python train.py --n_layer=19 --head_dim=128 --optimizer="soap_variant" --beta1=0.95 --grad_clip=0.5 --schedule="wsd" --decay_fraction=0.674 --batch_tokens=[32768, 65536, 131072] --doc_mask=true --dataset="wikipedia_en"
Each number is 128 + 32 x the weight over its row's rms, rounded and kept within 0 to 255. Layers, rows and columns count from 0. The size above them is the row's rms in percent of the matrix's.

# layer 11 MLP down (transposed), 256x256, rms 0.172, rows 164-180, columns 192-255
size [116 100 102 100 106  95 103 101 105  93  98  99 105 102 105 102 101]
[[119 176  97 171 138 141 129 105 124 164  39  58 150  87 166  93 146 122 102 100 130 101 119 135 148 107 164 159 101  65 132  86 105 133 153 114 128 102 141 126 113 122 188 107 116 182 108 139 120 158 139 142 147 116 139 150 134  90 125 168  95  91  97 175]
 [195 188  99  98 182 132 149 116 123 159 141 118 102 119 147 133  65 113 124 138 129 167 108 122 156 167 131  89  99  76 125 125 106 155 108 206 168 172 142 103 139 140 109 104 162  97 133 144 136 171 155 120  79 186 153  87 172 156 109  63 102  83 131 114]
 [100 159 127 158 122  91 138 100 140  60  55 186 132  87 137 125  96 142  90 168 136  81 146 116 138  85 129  95 104 153 139 160  88 111 134  92 144  90 126 205 135 118  86 165 144  81 119 145 109  98 110  72 113 135 175 148 125 120  99 180  27 162  65 116]
 [113  66 133  93 148  92 127 102 147 182  98 185 102  91  96  60 147 134  94 147 144 100 171 130 201 116 121 122 186 111 164  74  92 136  97 103  84 163  93 100 130 155 143  90 192  81 115 160 124  84 123 109 144 223 107 152 127 187  76 115 101  63  89  86]
 [184 157 105 146  94 188 145 158 138  88  94 180 165  92 109 170 120 130 102 171 192 121 103 162  89 152 102 121 120  46 188 103 130  77 160 123  69 170 138 117 172 126 106  77 155 144 178 146 139 111  75  70 101  85 109 152 154 122 181 123 146 121 151 165]
 [ 82 129  83 170 113 146 123 134 155 179  89 150 167 123 116 142 123 205 104 160 133 158 147 139 124 106 161 120 144 171 130 128 119 138 103 134 118 157 155 128 109  87  61 158  86  76 181 136 125 114 112  93 169 144 176  90  83  43 126 100 190 135 131 142]
 [113 206  44 120 149 131 148 111 147 135  76  78 127 103 144 157 169 105 111 158 153  72 172 145 150 165 122 103  96  60 149  75  96 175 144  92 184 109 134 123 140 173 143 139  60 198 103 148  95 108 190 161  98  81  97 101 121 180 178 126 163 168 155 152]
 [151  86 145 148 146  91 108 151 121  96 153 100  80  93 133 183 140 167  92 172 106  98 187  82 134 132 153 106  52 152 175 120 129 117 163 126 210 169 113  62 139 173 148 153 206 115 160  86 146  94 121 196 166 107 105  58 150 121 149 163 121 141 140 144]
 [141 132 120  57 150 156 120  72 105 132 103 141  97 111 127 175 120 164 148 109  95 126 122  91 191 152 118 150  92 111 177 100  99 113  74 110 134 137 127  62 136 131  74 143 150 121  92 140 118 117 126  74 163 143 114  73 136 127 146 160 121  77 169 147]
 [166 147 146 144 121  85  94 117  94 169  26 176  91 127 136 109 147 162 127 159  61  89  90 201 241 147 119 129 148 128 141  93 138 149  70 109 190 138 155 114  71 144 152 131 124 127 114 131 111 108  71 145 131 126 147 120 139 140 146 168 140 108  63 169]
 [155 106 122 102 186 171  83 129 158 166 100 104  97 114 148 134 154 151 162  68 141 133 170 199 158 150 154 156  71 143 112 138 131 145 171  77 103  73 129  87 117 160 142  96 151  94 102 112  82  99 125  84  58 160 127 145  98 123 147 108 108 118 166  57]
 [131 137  90  94  68 117  82  94 110 123 167 186 101 113 167  76 126 102  89 192 192 113 132 152  74 190 173 169 172 164 107 188 182 132 127  86 100 125  65 103 135  98 131 172  91 142 159 123 159 133 182 153 118  56 104 107 162 146 143 144 131 118 153 113]
 [115  92 124 138 124 122  79 105 117 177 124  71  96 110 151 103 114 115  93 168 118  68 103  88 157 106  94 149 109 116 114 122  94 174 168 122 123 107 137 179 144 100 153 121 138 103  92 140 106 162 128 119 111 115 118 147 112 158  62 122 128  89 181 145]
 [ 93 136 118 170 167  70 175 118 161 178  88 124 114 133 118 125 122 186  80 135 105 173  56  52 146 118  77 181 112  70 142 161 143 122 120 138 148 123 145 143 120  90 146 130 118  71 168 157 138 104 146 178 166 117 131 123 104 167  83 135 154  88 102 114]
 [118 102 131 101  75  94 139 101 129 139 126 165  72 155 139 118  57 144 181 147 146 155 147 144 144 118 113 126 165 182 121 123 102 123 141  92 131 171 160 127 207 169  55 110 184 179 104 140 161 118 139 150 129 107 140 140 141 181 168 136 142 105 105 149]
 [127  95  96 156 147 116  47 117 167  61  84 137 164 108 108 107  91  51 132 101 130 147 157 141  79 107  83 139 189 108 140 118 149 133 163 150 101 149 122 164 116 165 135 164 135 152 197 142 135 128 104  96  96 170 140 159   0 115 113 202  94 180 105  80]
 [109 151 167 138 124 167 105 103 173 110 109 146 170  99 150 152 134 134  95 103 139 126 171 165 142 104 115  94 154 150 109  81 115 126  85 150 115  35 155 126 211 166 120 169 162 138 108 115 170  99 121 157  75 131 153 149 100  91 145  71 104 137 131 104]]
# layer 11 MLP gate, 256x256, rms 0.119, rows 165-180, columns 192-255
size [ 98  94 114 107  84 101  99 103  85  96  92 104 102 102 103 104]
[[ 84 171 118 102 125 131 145 123  84 162 129 125 146 174 106 120  74 122 161  69 103 104 133 114 144  66 197 191 129 164 207 169 149 156 174  94 133 109  95 226 157 167 133 151 122 163  91  84  88  96  65 116 132 152 135 187  70  70 131 147 159 145  94 151]
 [ 88 123 134 123 178  83 160 133 149  50 121 126 149  85 131 147 169 148  59 130 117  95 103 131 143 160 125 109  88 144  83 108  96 112 127 145 141 106 124 126  91 140  89  40  88 132 192 171 117 134 121  71 158 170 134 159  50 120 114 110 125 128  54  96]
 [162  96 127 129 113 117 152 104  85 136 172 137 133 132  94 132 144 129 184 136  97 109 133  81 198 115 112 120 165 128  94 122 139 145 119 134 161  51 152 181 118 148 146  80 124 149 166 144  86 120 192 168 182 162  58 148 122 183  92 151  97 140 111 151]
 [149 139 100 128 186 146 203  86 100 113 111  93 105 127 124 188  80 139 121 131 129 131  90 123 121 117 109 147 161 133  99 145 183 125 148 131 157 158 159 124 162 144  55 164 187 116  91 131 174 109 122 134 148 144 145 116 150  93 176 187 108 123 152 146]
 [115  83 127 121  67  95 165 185 125 171  94 167 141 174 108 144 129 205 123 109 161 165 133 112 123  78 170 107 106 172  91 116 133 143 133 127 178 145 128 107 157 115 165  98 134 150  69 159 159 124 142 161 109 124 133 157 134 150 106 162 108 128 136 112]
 [134 152  93 186 116 146  95 136  92  79 114 129 175 109 134 118 167 140 127 168 107 109 155 143 133 128 131 144 170  99 173 112 151 172 117 122 146 148 149 128  89 135 124 123 141 159 146  71  89 102 144 125 199 162 142 104 157 180 201  83  95 140  32 127]
 [128  94 154  70 122 153 160 131 108 109 157 155 139 157 143 144 120  93  68 156 137 124 167 132 122  86 145 135 120 144  79 143 103 138 180  55 157  98  94  45 111 182 149 136 132 163 127  86 112 139 129  96 103 101 122 129 113 109 117 183 163 107  92  93]
 [116 125 118 160 117 134 125 103  72 113 112 106 149 111  94 137  97  84  52 158  94  91  93 106 110 111  75 109 149 130 174  92  63 137 122 114 134 103 164  45 152 185 114 118 138 152 186  56 124 121 119 113 115 157 151 135 151 189 157 123  52 132 160 129]
 [149 149 114 139 160  92 120  58 111 123  95 212 138 135 129 143 112 143 146 100 116  85 156 120 156 190  99  97 149  44 155 147 184  85 123 124 125 113 101  99 145 116  94  69  96  89 172 124  46  84 105 155 189 151 103 142 127  62 134  97 166 128 143  88]
 [139 158 138 150 180 107 142 108 125 149  91 184 192 117  82 105 145 131  76 117 130 175  89  94  45  97 144 101 141 107 130 148 166 160 198 107 111  99 125 102 140 157  92 127 103  93 148  91 153 110  91 104 162 169  70  89 129 126 109 152 111 145  98 107]
 [169 111 111 153 124  97 122 149 106 131 131 201 136 131 174 119 141 126 146  72 130 166 121 182 100 110 157 127 128 118  72  79 119 169  99  92 109 135 187 115 135  92  87 177 153 132  99  96 136 143 154  90 136 102 151 152 123  87 176 131 130 201  95 177]
 [150 123 148 138 165 151 147  99 103  75 131 123 154 135  71 103 137 102  87 152 149 151 190 127 133 128 110 108 129 146 142 190 172 139  55  81 121 124  90 114  91 119 118 185 144 113 155 109 136 109 194 116 197 125 116 105 132 137 101 117 158 105  73 129]
 [101 108 100  87  82 137 133 124 107 116 111 119  87 124 105 161 154 137 165 145 162 123  72 103  92 148  99 113 150 157  82 163 134 114 146 149 209 113 203 133  91 121 112 118 187  98 113 101 102 119  81 112 119 128  91 107 133 182 147 150 131 195 103  85]
 [136  68 151 122 123 167 117  95 128 119 115  98 143  91 144 162 119 108 135 108  91 141 109 181 152 101 123 111 164  80 142  80  78 112  95 163 109 120 147  79 173 114 134 103  71 100 164 126 112  93 136  59  92 148 177 115 137  90 148 142 128 154 170 127]
 [142 110  71 100 152 158 140 130 129 111 154  81 168  49  82 122 141  79 116 132 177 145 136 130 124 155  66 129 142  81 154 161 205 212 144  96  94  91 170 147 137 170 142 160 121 133 177 123  51 170 162 121 101 175  93 120  52 145 131 160 118 181  68 130]
 [147 141 151 124 157 110 171 101  49 156 206 124  67 103 127 195 175 186 176 140 140  79 160 151 160 175 150 133 106 137 133 104 127 158  88 126 135 128 115 104 122 127 149 106 151 127 114 121 122 179 104 110 115 158  62  60 133  89 139 140  89 106 166 146]]
# layer 11 MLP up, 256x256, rms 0.124, rows 165-180, columns 192-255
size [105  99 110 112  90 103  97 113  89 102  95 110  95 102 109 105]
[[141  99 121 149 134 118 105  96 170 133 115  85  79  96 132 129 132 130 116 116 100 194 135 112 124 140 135 140 153 158  83 128 135 112 145 100 130 162 189 130 108 132 117  85 119 113 137 127 153 104 126 122 160 110 153 160 115 116 126  98 133 112 123  34]
 [130 136 141 116  90 126  98 142 117 130 151  86  87 138 150 126 142 110 122 101 192 121 131 110 171 126 183  94  86  93  75 159 150 107  74 146 144 150 112 110 121  88 119 153 153 207 122  76 104  94 140 141 141 166 112  78 191 161 133 127 147 142 179 137]
 [136 152 170 105 154 188 144 154 154 117  47 166 146 145  92 194 153  88 151 135 173  60 148 145 129 113 132 127 131 157 171 104 160 114 146  85 116 116  95 147 109 142 229 145 144 124  65 110 165 127 161 103 137 167  88 117  78 160  92 142 186 124  76 101]
 [170  85 138 154 122 160 163 160 118 131 176 171 113 131 111 131 177 137  94 146 167  93 196  79 156  89 115 158 117 109  77  78 113 148 176 121 179 164 108 206 167 136  93 135  93 139 134 179  99  90 116 115 121  99  75  89 149 102 178  58 157 121 136 141]
 [127 126  95 110 190 145 157 149 131 106 165 133 163 110 107  89 134 141 128 126 168 167 148 103 144 133 120 114 130 114 222 156 172 139 100 170 131 138 135  85 143 133 124 142 121 148 153  93 104  96 123  74  72  57 124 138 151 147 130 131 143 119 114 136]
 [156  99  51 189 121 128 102  79 163 139 137 111 109 115 101 146 106 157  90 130 107 148  82 108 100 105 134 101 115 133 153 134  85 139 139 145 160 127 146  91 140 106 130 153  96 125 131 135 195 158  85  99 125 115 119 136  74 135 117  86  79 129 159  67]
 [138 114  77 130  86 144 128  94 112 131  65 120 206  92 104 110 127 137 130 121 171 121 167 134 139 142 151 161 122 133 106 135  55  88 109 120 106 100 104 150 118 125  99 109 113 170 130  91  73 125 169 147 207 140 141 105 154 140 136  96 138 173 162 165]
 [139 165  65 119  74 171 167 132 134 156 127 110 126 130 124  82 133 121 140 117 146 152 123 178 128 155 118 159 110 106 100  94  59 171 137 162 129 120 122 141 109 124 111 115 129  86 173 116  84  85 140 139  60 113  89 117 111 161 152 139 181 126 115 107]
 [117  98 134 187 102 124 127 113 159 110 178  86 122  99 177 139  62 132 105 150 177 137 128 104  75 155 133 147 163 123 135 157 101 109 117 142 116 153  72  79 122  99 162 123 129  78 140 169 187  67 135 139  99  89 105  74 101 115 101 110  83 137  88  50]
 [ 86  50 114 155 182 120  94 152 133 148 119 142  72  39 146 140 162 109 163  88 128 163 163 179  93 136 141 100 107 130 112 126 145 152 168 117 153 120  94  83 139 113 151 119 144 153 127 101 136 130 112 134  77 156  91  87  71 113  93 109  71 141 141  86]
 [136 103 163  96 153 146 115 124 164 150 169  96 137 191  48 146 151 122 203  51  99 130 104 106 153 153  75 126  59 126 151 122  87 117 108  97 145  95 133 193 122 157 113 114 182 132 157 104 109 118  94 143 133 140 134 136 109 117 153 119 196 114  78 148]
 [ 72  96 193 129 174 166  99 141 155 152  70 113 125 124 129 112 117 128 167 181 122 144  90  72 168 204 175 198 101 147 132 128 120 134 143 145 115 108 138 181 126 149  89 128  62 141 132 151 194 161 109 120 161 117  93 100 169 135 158 131  57 199 182  88]
 [124 137 125 139 150 115 128 150 135 166 113 133 174  99 204 167  71 163 195 135 131 104 174 203 142 147 140 117 115  84 110 142 170  89 179 168 156 103 111 135 122  78 136 123 178 126 141  98 148  95  82 225 139 106  82 114 117  67  99 143 124 120 101 100]
 [180 133 144 161 125  79 185 113 119 113 147 174 142 142 101 107 151 121 159 122 187 159  58 138 150 141 101 166 174 108 175 111 179 146  88  78 153 125 154 123 120 174 136 133  91 119 136 175 203 156 123 145 130 169 156 114 159 101 175  89 142 177  93  96]
 [119 147 204 138 139  92 148 178 132 116 119 145 137 130 145 110  48 131  65 139 139 155 171 144 179 139 106 165 151 135  93  99 164 168 147 165 120 121 162 124 132 152 101 134 128 135 103 128 151 150 108 147  97 159 103 164  67 123  62 114 148 125  88 136]
 [162 189 145 124 103  71 108 148 112  63 130 158 147 112  99 129  82  79 123  66 107 157 122 158 145 192 170 139  71 171 164 164 157 150 169  86 137 148 129 154 100 153 128  97 146 191 123 126 105 178 100 105 119 153 140 143  73 104  69 110 124 119 123  69]]